From a checkpoint of a small transformer trained on Wikipedia.
Architecture: RMSNorm before each block, no biases in attention or MLP.
Each number is 500 + 25 x the weight over its row's rms, rounded and kept within 0 to 999. Layers, rows and columns count from 0. Numbers have three digits each. The size before them is the row's rms in percent of the matrix's.

# q: layer 9 attention query, 384x384, rms 0.0977, rows 130-159,162-191,194-223,225-255, columns 96-143
# k: layer 9 attention key, 96x384, rms 0.0891, rows 33-63, columns 96-143
# v: layer 9 attention value, 96x384, rms 0.12, rows 32-52, columns 96-143
# o: layer 9 attention output (transposed), 384x384, rms 0.117, rows 128-148,160-180,192-212,224-244, columns 96-143
q225 083:499501478510482521522531503516474495456523545552498487514525519507549507493491483475476513482509469496549498479497514532543473494488522453515538
k33 055:537477516477517449473514508530449497527476478513485462509515515539528487494511507494507494453516513424489514511475475512447507521532497486494526
q130 089:502482469475518521487478531475480471434500504509514527500453466523475517519487509455527472537484537494480451480536480531517524525512495480459493
q162 069:435516468459519493547555521473512534462492436513491486521460496477536484479523490500505517539482511479506490505450525513523510476472481536500493
q194 071:509494481526505458513474502487453510463508499495514501472513451501500515483480527479470562562479541480501438473494491490485518523491486525517497
q226 089:513496499464489470565506493508434487495486524520496503496496511501492495524478489496478474470486493502524483510482448511504542484456504501515521
k34 063:492483525498486497460504536532490502474488498475496473467537540491518448527532491506475494551485480506503489476461487525518482497538443529476491
q131 092:498504500480531511519458471488536515460508488514471452478524468500510557539495502511504520516502499513513466515515470475502494533513500511529508
q163 070:486528534468503501545525479474515501492518494491448489500471504484481517513471501523517500502461484513507496529487468494484459543502525494503503
q195 071:508494551482515530489519523447515511497476519480477490499500506539491518484500462467502497500471486484559488511520461556457484478498525522502511
q227 101:517458466488481526489515492446527501503548511454493501482477484493476531466512504447529503519504504482503511538522504517482445490505497474472464
k35 066:530559497515487483503524498488542551522504479544530472511520499568485540494467504521509545515485490457528489493481504483488529489509497497527519
q132 077:532477477509493526569525483486521491488487510524493510506506481520528493517487495514530512489513521494417511492505530476505511499531542481470502
q164 083:457513542477515489527512472544527478492509527467479500471500501532519484483480515487520506435499505501520525522568493481483487508504462476473522
q196 078:518507527510486477509532490489554518495504470464479504528479534532505495498474444493500478481502553554509491532545509512525452496531513478492492
q228 107:517496490537517536507493496528499520521515494541528457520519471491504493506475494509504545501488504489488503497579483514510496534481481453454485
k36 080:509518535478467491478488533483574531519496577518465479540469475500464532465473499529565505501504498529473532553506549529484496509448530523518549
q133 096:481491486478513510527531475450535489501459564448526548485492502497480527508525467514538493523512526523492488484485498467534528511515503485539491
q165 090:476542530494519509516524483514521507491501493531456488500475493490537507527491497506542504456486497519495526474533518488523455514509532479496571
q197 076:520517514492477503539498466500518532527528507532516493510445493451517475506531504538519511469508538513475543510550477503495437496514505514466500
q229 112:488508520537510465526552502520549513496489529534489481499544529475504500505506529508539471470486504507507486499541534463518466536477547445502504
k37 087:524532528502494482476500514501519507547519511491484521534490468563462507505460508498574497488530506515517505458527496509511476497507529511504464
q134 103:508500522534514510551465524487522518527491519535509530509524485486497493478523482511462492545474492482507524501467531468535486472502508539510520
q166 089:463474485484502498510468538536443476520558489548525475501529466507491505478510493487483503522464513477538508468447516506497489486486501496508462
q198 076:474491499520494510506487526479514501497518509500496500507558478491511517485521463483493476527481487485498505494438503487473553494500469517496484
q230 101:540458516519510465511496477525433501484511524484510524503520487460486469479508477468535487443421517493549550492499505501528490476512528491486508
k38 084:509533508514434522520507537478556531489505505483527527483522518539505442474495450522536488480509479474504511498484479524494526493527490513517462
q135 093:461492504523472515500477517507428481537485440494525525550518498521514502568512502523519493537503499478437482481468525531504546490488467515541506
q167 095:475496481493507503464462501480477499531501531508508485525559533527490541506476485469461518527533456487488543515487511482528524509486521539500448
q199 092:467494466500532548495470516474501491548480506486517532534588522522485518509491490499493506548535445496468519520465487499482550489492492529471484
q231 126:545517506490496517489473491515476549523488526488531514504497504505439536489485492530487506502511493559466525495498493500489564465500538524490517
k39 084:480482495507484510517493494475495481526518483512491469491464475484488544519514513504488518470496523537463528477495469514453516501468472512481523
q136 093:525507532486481526472551486466481502474530557475482482482466553488503509477499536473523502475492457514524492521483506525522495452505533497498492
q168 098:531496517479476487533504483504479491455515467496498515508484517438507494476521522524469526498481484485548498492499544540540462503472461500485532
q200 100:524518538529517494511494543495476477496538513499514515533488544465496500482498478496495544494512499478554486519521540501498479504505483497490501
q232 120:520507490534523524516516494499498486475517477539518472503444530485510526495489528473487494510515512481527507478529515523504455476558520468482537
k40 091:506474461483490501469483544516482499534487500523517519475491508445472512506512481528494517474534505521482463521441496486514512502465474503473475
q137 104:505579520478530519524493509499491470503487483513487485479485499482508528465543488489488523439508493520531469499561488491527481497554515454491494
q169 107:511507530495484491506525488556472492479486517521502487474471542456509488489492519496495497444493467491534502511537498519529461485522505497495513
q201 108:522499505533500466516521484550436481473529493553511486448481514458521482485516503512520508450491506487513485474543494516529477480516522489502479
q233 120:498467504505519475515500466508470483485499534517467493469465528444471480454527501485536506460463488487554535458521508530530433483527500488493487
k41 093:512490548512506489520503500479466502451464476498522496504488503486532504511519509452466488472501495522491473487525503485499460473469497469448548
q138 101:537538545539488510510510547519518470531502493502480497525468538490527468511485532500537480525530474515511510497509512480530500483509498506484464
q170 119:522529488555522471516526537516541506479478475467514450512497502483508460451477495494498501470506507440562510479484549527497470514497493509523465
q202 118:514556498526516508527542551502513547497501506473506497515499480467462477456494464484522499484487493478536508520527573550481443531496494483534470
q234 093:520491477487466482508513487535508498504486501461504488473505517487509497517474452493531483525497512559454475472468524519501480455480459462497518
k42 122:475545482500522513491533485544520485492511491515514496523513535501527450521490518493511512516507532538496517469546482535481453508496508488523499
q139 096:487484530493509500493456536511475520505484525476518445517488511493490516473544542503507523498495475476486550489513484481518502472510493522480439
q171 097:496525482499502531482478524545458536460519501513504466500478506479499485518482550479520529558515477506486466451498528483547516533498502501520540
q203 105:498528489459517530473525515515478522488488484482501480471522524513501510509503541488491514552566453488460421497502529486581500523541527486533502
q235 121:515492480510510497513497535459522529415514441512472479493494485497502469545503493485506460496486534491504481493517463482494498492503474505532499
k43 115:535472529465504551429496521519499526474491468507483534543503520470543483499507521500510527519522481473485516487493500518511519509488497507466507
q140 088:509534578494525474493493495517529506551498528470485508519472465510511519519471446519526482528503502527481477494483509484471503500523519461506488
q172 103:535496545499529517524486481482522540505559527483497510503535521493471514494527471506471496516474510495471513489471579482488524521473514534477511
q204 116:543516548493508465541515505460505534481501521468506504474527511492475499499501491500471493481456554481462504479481535476548505528501528496528467
q236 105:503509519482512519500482491495516510461494479530457487491507524506532459473515504530463456471509506486540508540487512479486453550471511512531495
k44 116:492508516504466531522478489516475537471501496541517503523535556512516539497472495494496501500515500468464522526541494534522542468525511464500507
q141 099:523547498476476510508499492469519501501512489509505483518519471474467508493518536528512471466519517515519498483515486465510483490487550452491489
q173 104:517518485508499500481525506519519531507535500469515496469470459499471500510501504466495515527517511505532527476463544495500497501507497537548525
q205 101:474510488513517479464499498455520541499470537493511460487519502494506516495468467500499515480513508498527522515496547526494508516507519539532504
q237 103:481483512499536485515473474441507476500491503492520506481473471482506509507517510516501492482526481560455474487484473433474503441466493531518499
k45 109:546541491463511483490488504492497518508490508458502457524509476495473533513520502503482480512443484514473497495535490494527488472433486486480522
q142 083:500546480539486500487521538496545519506497507495515566465507485523525441529492512482514490500480501489553511452487503521503488502500531495479538
q174 101:481508456470475519469480529495466502520497496513496536506510561510489488505506493484499472492472472528521496489482520450495558502503474508481490
q206 111:500487489472527503514496494497459496517501492501513479495504504521500491512515475489482470475496442526490501502497482468483530455544476451477528
q238 105:501484472436476540541542502506486468525519478525473495482481470548490549526496495555537480475446505493461494529496446492490540496495491504523470
k46 112:472466525469501458476472486546428530519478473510526486464477480540487440479456510473547490507468512497524521445513507497452485501496508461451431
q143 090:547558502542511479475502485478483513507492471520502479475499486475514503512536489498541472494519527469477520488520506533485474464518533489492478
q175 108:523511483443537497530509493534491519532504503527485519522448496506502557491531500515492489492535516526464503502475469533495487472481543497476460
q207 103:515495481428525522513494475502499507495508533515482532539499483523464545522502472502529497476537508540473493505498475512514506526479522516515483
q239 109:513479491490513523503508486509476495486480527498510479517532490471523507520488493511479490471524451521480489502494482463472454500483465496480534
k47 115:485525538514501523515503481557506497489470495527508494465475474503479488492527496489497485470515482493468512475463493485484499512481537513473430
q144 090:536492509549516528514502541483513522507493442485493501497488493497485528444530472522512503457511534491460441506492496488490488487524528486484469
q176 066:452572463532470534509486485535450478535508491465491489516499551485488527474492515506438528473461483510517519532468514525545483490477493491473463
q208 068:500492497515463443458484530454500492526520484479476484494534485442458530471513512508518482511430511507595461496508484517493548507482536555512489
q240 078:499538503512531484484495513490512537491510516510504520510494511532518500509467522489483493515494509501476501559515530537509443488571511509525542
k48 052:531487506502439490495475499509502492491464466545498541508520514491512500490550494494529513515547513475489528482472488516498469535466493487466493
q145 086:495476549450522532504489494543477516474536492535541532529519495513495470513527504487518529490471483473464478467474475481502493485516468537486534
q177 070:480499459534484478486537478493539484510471514542521535490539516547474486469491491503507518481441490515498526531527527461496499521464441534496519
q209 069:480482489528538487475477507453526476536495492543514470505514539449517512492524484527542552476501483480530507541480512485474502503489517460475496
q241 085:466468522509529504499493514501453497521502499521522545529473495544524514482485519507523505463460458527475511505498435486528532501478511528490488
k49 062:531491493491484498500549530447513503488542434530490491438490458512504482500505488482536495502497549512504522499502546504516454509517489494512508
q146 091:455472534534525542501451545544518484520508496513498543479500473497519514476528471443500487525502483518525502436538460450462491512527526521511466
q178 074:475447476509471486508509476549513499512511535528488483491498497511511512478508497519498465536440534473504522495492503521513473504472543478516511
q210 075:536473492485526564489488553547481537492515475479486513516494495484520466529502521513514462522521499475563486455477529496489503507457522508517483
q242 099:485512530519501503508454510504488510487481488508530524491503499529497458459520511547468487490477494539464525495534510505536569533483475484503487
k50 063:490474439511516521508478493466504514501527507461458526541492495469504491514511504529468510502475467531466485482537475514459493476495466476452507
q147 091:484525483456495507528506468536527506502481520472512520494470510486515559477463511536519467491526437493501476490510420496486512506547513499471512
q179 088:495516497527472506478495489495527493530471506496469532516483525533515537485485522521545530475512462533469487521523488471497512464556501457477545
q211 071:518503496473471541498524493490490507481524466539454489475494499532460532494514500483521516520486473501520458540532470495503487459490498517477512
q243 092:514465484470475521492517480538474527515544521500496536553479505539451515510439476527499526480484499507493499501506478501457507501474474523522521
k51 076:465514501534512540447497518508518493498550533484470486476487501499482493522503527469485468500485516525495503520505454513494540491499544493500550
q148 088:436481474494504475505496468531491485530458538438486454501503481476489520520486487507542514490503541515481490509502522503522480491527539481504462
q180 072:450527535503487517477507522510528534481531506502506529504502575550537478510482512528495516508520474512456493466542457507513496492525489455478558
q212 069:520481515519505525515474504485458475544482495528505536495500539493469510485510508501467499512486476514464456509489468516491466518481496509484526
q244 124:473522492511522548482526463471554517515504478496452481524455516509491538523472501480551484476520538463503488506559490491499442519525546485529485
k52 082:505463471450461460497506473469475500498504492497505487461523508456515454502491446505517479482470492467545526518473464441516494510476463515466477
q149 096:459494465498462502530505468479495469505527484485475468565502499503485484504526477510508522493486526471445527498518469501489555483502495523479499
q181 076:495547507437480563530510462530545533541516508491508473507472513499463527468483516486471513492526474502503518493498505522497500489486500523490512
q213 071:501529492485494550466494486501492519504493479524510442538500518507501478479468511553447525510504501505517469480535508540492468476446547456506517
q245 119:494504485566514525499522512475555493484508510496463490479479480480494513475493481439513494485516526452480502536517553511491465524521550510537511
k53 075:508502516479488438537498514499537535528512492535507487509510500516520491478499493527509505519478496502484519522473527479498497482456493518503485
q150 093:479496497547529496503529504515498465451498494516495480500489498458516550512497530491542468494495490529477517495497499489509517507478484510483488
q182 076:477542492504528466541516532462512466519503515538501495482469469450514529504512495483529499454459518476559477497513496495496488487469501489481482
q214 076:502533507518494466531524505502519497484510528504475458511452496439500496514489518513520511487453538483554508541530507512518427472527498449515535
q246 123:528482515507496545516523464480524520500505501492503487459465468486505500495514493509526466466518527486542500504533508513518454529506518474512458
k54 090:525536536522529464467511509503478530468541492488504463529494500550482500495470513507552553510508504475501500505504519520515499504484535491531467
q151 096:465462463485484495517501488482495489466507520484498475559487523487501503494514484499513506497498504495450471474508516518499525479446462452525498
q183 088:498504538500524457517502505468514495425456537497490510496496536488491540475499513483491499448507543527514505503483500485503514505498525478539511
q215 081:473502516493505502527555466492523485445468483544524529500503542506478488512525512494442513458471525512550495477488519516522478458492548512547513
q247 116:517515487552496556517505527495504500527462477505534476481472501499503516512481501538497533494505533435507517532467548513477531470515570519539511
k55 101:502548481494497498476509508460556465529498480529522520500507454529494538521482511543505493497492479506484480523496548531480548477508497507525452
q152 094:531516456533470528501496509511505473511514486489485518510492477528534491526497520540515465504506491494496477489508507528485496509451481509525481
q184 094:533517488533470516457492503543534459502474497465540508502526486501531542526480510501487493517515514503513515489494515475504489482509513449479502
q216 101:471506498508513494474495509501539496500524465503515513522561456531506498518508499510474483560499504496454468487514487510476527517518512508516518
q248 113:492484490487473486484462491533532520526507525474512479518520493547504553512486468499490510516514515494431483482467463497479564477485484451507563
k56 105:496518463501487493523478493513491477496498449512513502495546486451490482481484500499495473530493516516519500519474478472521507516512488479482507
q153 091:510480546503506435480493513509506518515503470532527512511549505530500511531502485504472541469510528475515529489505499523497444496505457469480525
q185 093:508505475515484515487438512512509531489493561464532478514526498489478472507508500502520547479526478508492503558516497503527500495512535490481496
q217 090:503487465528487517468476489495522545567509544494504512501535456513478509516505485514523488526505467487485521541479532533499558501518522474462529
q249 104:516464463461480542505429471518516501510516549451463468494508507503477519501445484532532475513540475545466524501467477468478511480488527508462500
k57 130:508472448490517503524474501531504489509504519511487472487515527494490544507523453498464480490505482511484533469512491474515520497500479542480532
q154 103:490476479458529454514467480515466534496464533482519505488481509517530518506517500501493504499544467487511506533492513508499481493466496501478443
q186 106:541494484547539507514493482514533490470552526508497539469442510459499490489530498487526509528468524526500518482515503512508505487505535500478499
q218 108:529484492586531503519516502468512518505533524513488475495500488469500505475509501480521488519449470489496525486504521529515505513507522484466472
q250 107:515518493486482531536550498453477458526488514543482507482538488455518481504487473531525485467455494443536493499520534514466463505464488481472495
k58 102:513526477519491520477507525541544506526474504483484460519467502499523502487519486534495505536519481479513488532493480520462518492496515494533484
q155 092:505501487520485487494553501550502494511545548480472517468471465482485515527449476504550515521456546505500504487521490497500495481508514521553487
q187 097:459522503498555490529506474514514500526464519515521495492466505471526544520482503514504495501585520545508489490532447483447479483492512508497487
q219 108:503514481487543508492536501536532505531490522469509500484465515508518463504463483481549470502528516550536495505525528493474462512478470435539480
q251 097:502552492539501469499482511513490442535477495485518546490497497504489524511479512511473471507539483492487510511494481518507549460482494484496510
k59 112:537487524507524526535453486500479500485509533509531482481515514476504510518501467487440506486542472501477495450515456503522557475507536477471505
q156 095:546522509498500516519504536483529501513479522486513502517530501450477493469520490512511494536521498514468510532467457500509505487437519479526533
q188 113:501526509479507460510500507517514510500513532498506561479512489518490494529477520493509439559503528472516504486510524510505524508501501486482472
q220 101:504549486519509470466485538474535513484506507502509541465482512500470484528516521485503480569504516463521495530481503548499510499489476486466477
q252 101:506506495482509497478528468488518504492503566469484522496504501517476524511542526548498513514493485493477513513467499497490532506454494499453466
k60 116:486503539495498533532521490508516499525502507532482568508525489473489506460502474500500484487469498518507497530490486486438499457497500524494454
q157 099:510514458464512450499480469483486483501492503498531503518518513519530549489522483525514522526498498520494493513464508497509543518496511486494524
q189 097:460491514535497513516492491506500492523449467505558493524477530501502496509498515494490538484527491555471495507513500457505541503545501514473542
q221 110:484487517488506468489480493448475495493498501509547468510549507497487477500498457530480556476482479497543506516490515490515519483545500480527514
q253 109:520462550500503509483504524497517484528525490490518512515440466492498498494489485493476494502479517501567527518538507513538538521499462469505497
k61 112:479531526542496548550461456447519485499531543502493514482493500513517488464506472493482524486505508507502527492515499501497522485522506508490512
q158 092:460499500482519462495506507526496517501463500520552503499482508495491496521509508483488476497502496520482532483485481490549542463552548515518491
q190 114:475439508511511479533495483517503490481456475463532523465524515463509497510498495541522508504503505490508486456491506455492484538499496489534507
q222 105:491483515504502483513506500490506519458457500488533525491539493490495494504494499510512485514531506526472499527458498475473497512534501462506536
q254 122:452447492465474503516502487482496503486478473500485486512522514533527509539500495501484489500510503509506487508478483479498527526454483506504462
k62 120:492442494495501496506483469498457516508450518459490506531474539475489508533512484485492497517490493496482443508428467458526507489517485493533536
q159 097:535541508492446482506506524501463464480513488489505527556488453490480530523470486484533486518500508518511454482441481484501539499525491449529495
q191 109:525525472490471519471522516498507520473503480523447490501454508493473534499500490501522429517474479467475510553503428549485490502504479550505475
q223 112:532512478497500473484525477500519517481537472509489463499459480508498484510514485501512491532494504445517506522478465547492489516478502508502454
q255 110:493441451487509494526522471518433529451546464510511509494434505461461509513510456519499490511518537472495498459503451518497512506524552486474496
k63 115:521515490515513493461530508505503556465490482545500484502511500498528519519504480493490492501494493471497487511503471485504461460487511528501458
v32 097:507493490483480483475510549494506512517484525478520457441527534454478539518553505538457474447485482505467514493505483443502468531504476459512490
o128 092:509501541493479488503448518504487549497504468510513491502471542506497493521550506529471505507500509472515512476500519461502524488541462493494517
o160 107:451492474523470531468535466471490440474467508492540516527565488520486468484460496507481517514520537503469527514473494526508508520499498553515497
o192 089:527515508509490463514487478526475489515499491566482495509439453505493492518471510521446502454544511503538492512538475487491547493493483507534504
o224 117:536488481488558485469506522515537465522489483489497509487541486491515542484494509491540463488508492517478496497488514484510477485488489494491528
v33 091:534538464515537495428541505543484502494508473535458470529525515512535504526509489483463469506523544522502508519509512494525520543502476466501512
o129 084:517454503515485518516477517480508499507503527483483476491472551479463483501491492472519468490510459490531491504510551503452489512521502493517506
o161 111:540492493464483490549524509449482495496466505540571533521497508501471473562503459514493476512454509516516504490511525492509506509489500482500519
o193 111:493542501453542489505477516476490543520495498517516480485534492504505454492482510497520520511516528483496500487537491502507519493481534522520477
o225 098:465472484556506480510531492535492484436483472444471499507490522501514498493542522502476478512513536510516497466525489524538471467534509467517466
v34 086:469509502514514521477503507444502494472494510499546523499493546489500508528463481525473497498523469492505494489514462510502471502481488537511528
o130 084:492469505486509480532493473505555532472509532547478512494509515479468524479501489503545523536510486508543515493517477500530510539517484541513546
o162 111:484525490532456531519506557526455501542503502438530494486478477509519538506496509499491472482511474451455500476523478542505484484534478504511518
o194 104:502512475474481519479539523512511456517488485434522490514478501536527492482496515482482498509510479514514504530446521522460501503496496492546509
o226 098:499488502490518508497459463531491492513463499523511496540469535493539506503476511484504458502471491459462481518519499453487467503470522494480478
v35 091:514499547478425495467520466541491472479465498470543461498480498520532474520480500503486506468487484495484477484477514511477486474478495502522493
o131 086:513506539493483473518478482478495551504566541478502473540533500474482497496493513494515459498524482470522529474522512528479497499549507526516530
o163 110:494491512499518476506521516520513478522476529462473497525504519523488516486539511533491481511519510523536530527498531477517469476533493480498499
o195 110:496558477520523506491511547518511470471448490488499512485501516498516510506509517506511502507515526529472507520481448516533488538442514476484511
o227 087:500492491489494511486487467500496506512516526543502561506490469555531478447485508474485499529464492512504485527511481489507491483489466529471482
v36 089:485464501494502498478472465481501524496496498487515508469488530519518509482488499542508481548488521501505494504505512470513504503533541494504467
o132 085:523472459523512494503505545521523492479500481477463517480499556489467439521524494544530489508470512503498537551477502491457542501529444507550502
o164 115:480484525502511487525498515466476494512524500524494490487519496511473503463528460509473475520527458484525554475516516472496470527450554480496530
o196 102:511489479505501508524502467466511454534462471528468508489470491532485492497493490441499570499504506500532485499514480490520473437549511512488528
o228 092:517503502528493472490530485486472516469508488502529506522506526472502495504516538489489539499508504527515449498495499482509502497515493496474477
v37 098:439509489488495517479522495515495523485484491482517433518493519476543544492548470513526469494486519505497485494536482511480475488466523512554472
o133 087:488527528499495462570517511516526487537468489486524518534511501548503507507455534524490515490445507488532503506538485455548477494498476467464509
o165 111:518471475481489516480524533549482496527490513556486528522524494515515517495494477414475502528523521532492509465453513500495512500538545521450470
o197 103:532491467497488473493477464466511531499469502511483507486537460469487496549494494485533495522501509506488512520511515517509464479501490493540496
o229 115:469500498527508472465424494509502485472540543462515522481495505449453542475564477529520496512513451486491478495526495525480535473496474514528513
v38 091:484446533503510510495491497528524472505545449514479478513461492513508499499472456487492508479490527490485500448528497497525477518520509500476464
o134 086:509466505496500501488495531473510520522449496493486494471507513479506489461531524501522505477474505509484475509458484531492504487508507464541496
o166 113:464530467519473501539477485515514447501498507480485468493492489539473511533497490455534516518527529498525500483502511463492461522504445539541526
o198 104:553466412444498487520505514475450501499503475529508528514495534465500476494499492494473488529498486519524497537503498510504545507512511546503546
o230 102:482494525512508489500521529545504497486526504526478526523518524541528513513476507504476478480545504501475521499523520472514488502528504495440507
v39 097:557499497491489480516469516459515503510490491521505520521506484530521510483486457489525507498503588497472501530495497509490482509522475507559483
o135 092:459488541495507497503490489494489489548483517506537488506469480520503467496514524513460510468473508494543517455440507493485523507520528501519498
o167 111:511480468458528499494516473528507482493535504506541483497504513485488563460518516489507527499512463513456519470501504480512485456490476526447520
o199 104:501468487497491492515494513505533473517478484514503511450501550454505527509536475511489470527533456463470501534518500494497502485483475471505519
o231 109:493530481505471477481516493482516514492480479473489510462514493509493487493484481472499505495532519485526505490519466524496506520493481499570493
v40 095:505504499481525489473513499547522482548481498480471493531528562540478572490544483452492498505497444487493511488516502485514523493466470509450513
o136 090:542489513482458545494523512481501509470518482532494546510475449480499472498481494467496485517513486462488520481496534508518488474500514489540517
o168 105:519540515511485491514485473486500476493515514502517460509524495489527498482482480511534515488515521518470455486507458526496502520529505500472462
o200 108:462484530547491457471510455499504501490504510498519503465552562518487524479529488565512508499496517523500478528481463495492526484486500505485486
o232 106:460494491486496541505495521548482499556490504457476467517489507476510500508510465467491496514514462501522531530498548485450513465458492503447514
v41 093:530503530443504506489479537513466497527507504500509541474492500482517493501533529525508521518497530496518478456497471516503539474495430500502477
o137 091:468496507490532460529489490508489482517491506503505512518453524515499483502474501505523510495455493498501498546531538505442539524508532499524467
o169 112:507498479493489515513524475483514478504487475488509527451523493494470508472513490498462482497546464487437539492484518476478503498525489487510471
o201 106:516488513480497492500513512454480517500565499534514445496537495490499488515503477494478493502455490486489502489451489468543503513492476526438509
o233 109:487481520517520528523476510521465492510463493500507500484547499487530538490465525464502502481502521502536470528467480492550508499487513483514553
v42 090:463503479468493530478511477507503491461512478483539539480497490489519518542476478480505496486527495499468533518498490491489504489426459490517559
o138 093:508471476485557498484491534478498473514499454505499484498508539487559470469526478484527481494540485498516516506506469519445471501521463463471495
o170 111:507547501523474484542477502498501541502497488480521483505490491512479490509511511543467522547450498490500497447493534487530491498473485475532435
o202 098:483522478493460505505478459510522527508526527516518489497526527548477528502480489482515546526525526478503455472472532534514534495504537505464492
o234 100:490517502500506507464552474552552492503526522536465538492492502520475477491480491514486495474484460474493533529466471487509495510481490527518523
v43 095:434490523506460489487532509524511502534515487507473513462494506492484529504518562523493470485503529496511496455498489511526528506546490485490509
o139 091:473504505513506522479532483520497481518515518499525518488480473509461550561533513515557496471480503506486524531486587496528499447517525505516518
o171 110:517508495482526492486509497506484509445444505526516494514518503504488497513472494523518484516496514472486459515510512516495489556486553498481426
o203 107:523492469503531463533479525497515485491483503501495519536483496480523419483472486423462470504532494507495499517506446521475532541521490493508492
o235 098:533482514494495484497495511527472499485504505482477503503508500541537550500507527487496512493504514492508452437506440542521458526510476471492513
v44 088:518526502553515522515519454519473527528454501507480504464489465478495500524501482500519552522499446497516533470457528521514482487511506478450484
o140 091:501488520491483517470557498494514506455505502512486524526508511526488509480471503450490509497507530528470521476476502474558499525464492455521489
o172 109:479502472531503495496489516516537500524507514452500512531485501538469457551510505519480472522493489483526442533532491529461492514490493495464518
o204 104:507513475553506452527474484531528472515519496502499462495520513534531529478497477523497508493523527522507508474456500498514484476513548542484501
o236 104:519485522488536545480494503450503496502450487491537494450526475487520491500521492513513479498498476475497529473532518517476544471524462553504485
v45 096:488506514474520504558500535517529524485479499448535490511509528483468508492488495485467515523535489487481476535496517476474491483476479509491501
o141 095:508479508465484514515489485492508491506450497523539482480472488491467524532541533488531536503564539478476507529581507489469522501534506498500501
o173 112:463489514541533509503532473445497537495512502534497526477472559535512507447504538480531480498460532472544477487493546505518442525502509477504502
o205 102:502442479531503449501520489513494513445517525472483493535448531494447491455511411513461494466493491502477476478507457498504473485496463491515482
o237 111:491551499510512487479476514507493469554551474514486481498527488543521517512480498515438523477503493515486464516471548492518489466453508508479539
v46 099:497461525496541522500455500533503494525502523524536480471530513522480500475514533555479564471504479501495511504501474502499487468476479494542530
o142 093:489523462506471500561500542484522498459513520491539538479482516494497453496540500536495519547493497475471540506539478530520444522494517455484482
o174 111:522517517526526498500549502523493506511483464485451455533460467466500486481551504523505488503481529515527489515483479494539493511506493523482513
o206 104:554445452507512524458511494480517475521468497465520480492515440477513533517458459445498485502521512510476505507489484482492506465530510519506491
o238 107:484506505493489492502473459529478468531517490461569492512551491531494509516522512531469511478498506516515497473488501487454515461497509511516526
v47 091:554458523448548510528502509495510492516506483470485489469522510556527537527488493499472528512490504505494481465496479497497498528518488498477505
o143 087:456490473449494495518545448530510469473498490480495503480490498443525523476490507476487501511528524483481478562493487495465523536516455511513508
o175 107:539534532496516509480479548523512478507484487453482478513476479522482428466499521553499447492478514471517460474477507461492503467542513500533469
o207 108:475533477559497496490458484482468563479498500512475540485523510494512486511510547509545451505514515500476506500515468520505492507499494513531524
o239 102:507511503455523493534515522518483504519490525512564511543462495526527532492494487487504507505527478514504546482495523502500501503487529486454549
v48 097:511505515489571481531494537531533506497513488437515525462443491495437487502476505465513545487489517506491487534487468473488510460498501479500497
o144 091:519455522466502506501471495485488527491486512489458450525524505516506500509440445475517465523483519496462519526506480506470500478485537468450528
o176 117:515492479532498467478507477471507478496518518511511518480502490487515539472456509485476515482496474510513481461497532490451542467511493533478500
o208 109:493493473536488472480507506533451500484479479471509493548512525468468489490470486521464486502489484525493467481471511493560530473488489493546520
o240 098:506528489498509453467459488481486466461492470487564510453502463495476501512567544490476508494520481478495503501503481499466516569513516527529474
v49 095:477440538538481504466494512490523479522480524508529493524520477491508528505485499502481473518504476513483483526496525480540489482507540570510508
o145 093:483530456477482498510486515517522495508514505463473513518508454513492515446516477494534499489534502523474492515521512468472480534493534514555548
o177 111:505492514537526507506499487510475488480508471518481481503496514446462436506484510494492505504462493477487513500478470485493511493536503541478476
o209 108:486419512495501500526479528496518514510521530529537523482528516491512515504458494502495490496501490499465516571546496556484505512479506491492478
o241 107:501499534495460499457510512497478513503482500530517478519494507511506538533482479473495499514489433477496477513461514474521510478483505475482510
v50 096:532506488463532506502470520488486482465552487490502477510474531528498480464527518534505531468494510532486505466462498505511486504499563485505519
o146 094:494506498518495497498491521492521491463515510497488509499517519505510563521440508495469481512541466525498454532457512500511494519511500475496501
o178 109:476508501506479452487521514507516450514470509519483495451467466509498451481487498495517462509454520495534528509503442535521501449515464520560571
o210 104:501509464556488532506498455540504505571529492479494433537501487535481459496502481497462504494468494502513516488496481464472466503494518530531487
o242 097:490461525490500528511514486528447510480470475512450522539459511465514501524520504512520516501480534505500513499500497496521503468516546496476463
v51 095:490507461553470510518540501496477499492505527474488468499503521536492516517506512505474555482490518504499513481517486526499500499434471481528511
o147 087:460509500490541492510560496477465492523487504531498521494502544469477504522471506497514513518512498471472464503500516483519494474514509535539456
o179 111:495507549476489465501515503507506456481500518513479479478498446519518513486528516461502486520510526470586493450531453466458489513478521528461476
o211 108:487506481479462471469425479490556527501502526504484496504507460568517461474495483490548478515496477523507487530491548492444488506483505436508501
o243 108:514493485503530510503466477516502491544499489458540548496502517534485497499503534509521484496480521532465488457492482522531495497518482489538531
v52 099:461495519464504550535507465521497545523517470492486500560496480508542472501483547505517477502484500510503521487492503490491521541535561515487454
o148 090:533503494491511474492492525507470522514540456499492506466501499515498492553460529521513517511439474503512473520493476499483476504494467471492503
o180 112:533480533507534477506501451493545503528449519495510514513488490463476524478483458469506494491521521508500470494433493510510489455522455500546479
o212 104:502514491474465534480506458497495452505491493544466469474532519475523523474540450501490476497522520449516546486490495553518501528514513497501494
o244 103:462509521505464514479515542542498518504491515474508506524459531508521495497578522491506485508501500496486500475519511463501535544541531483442524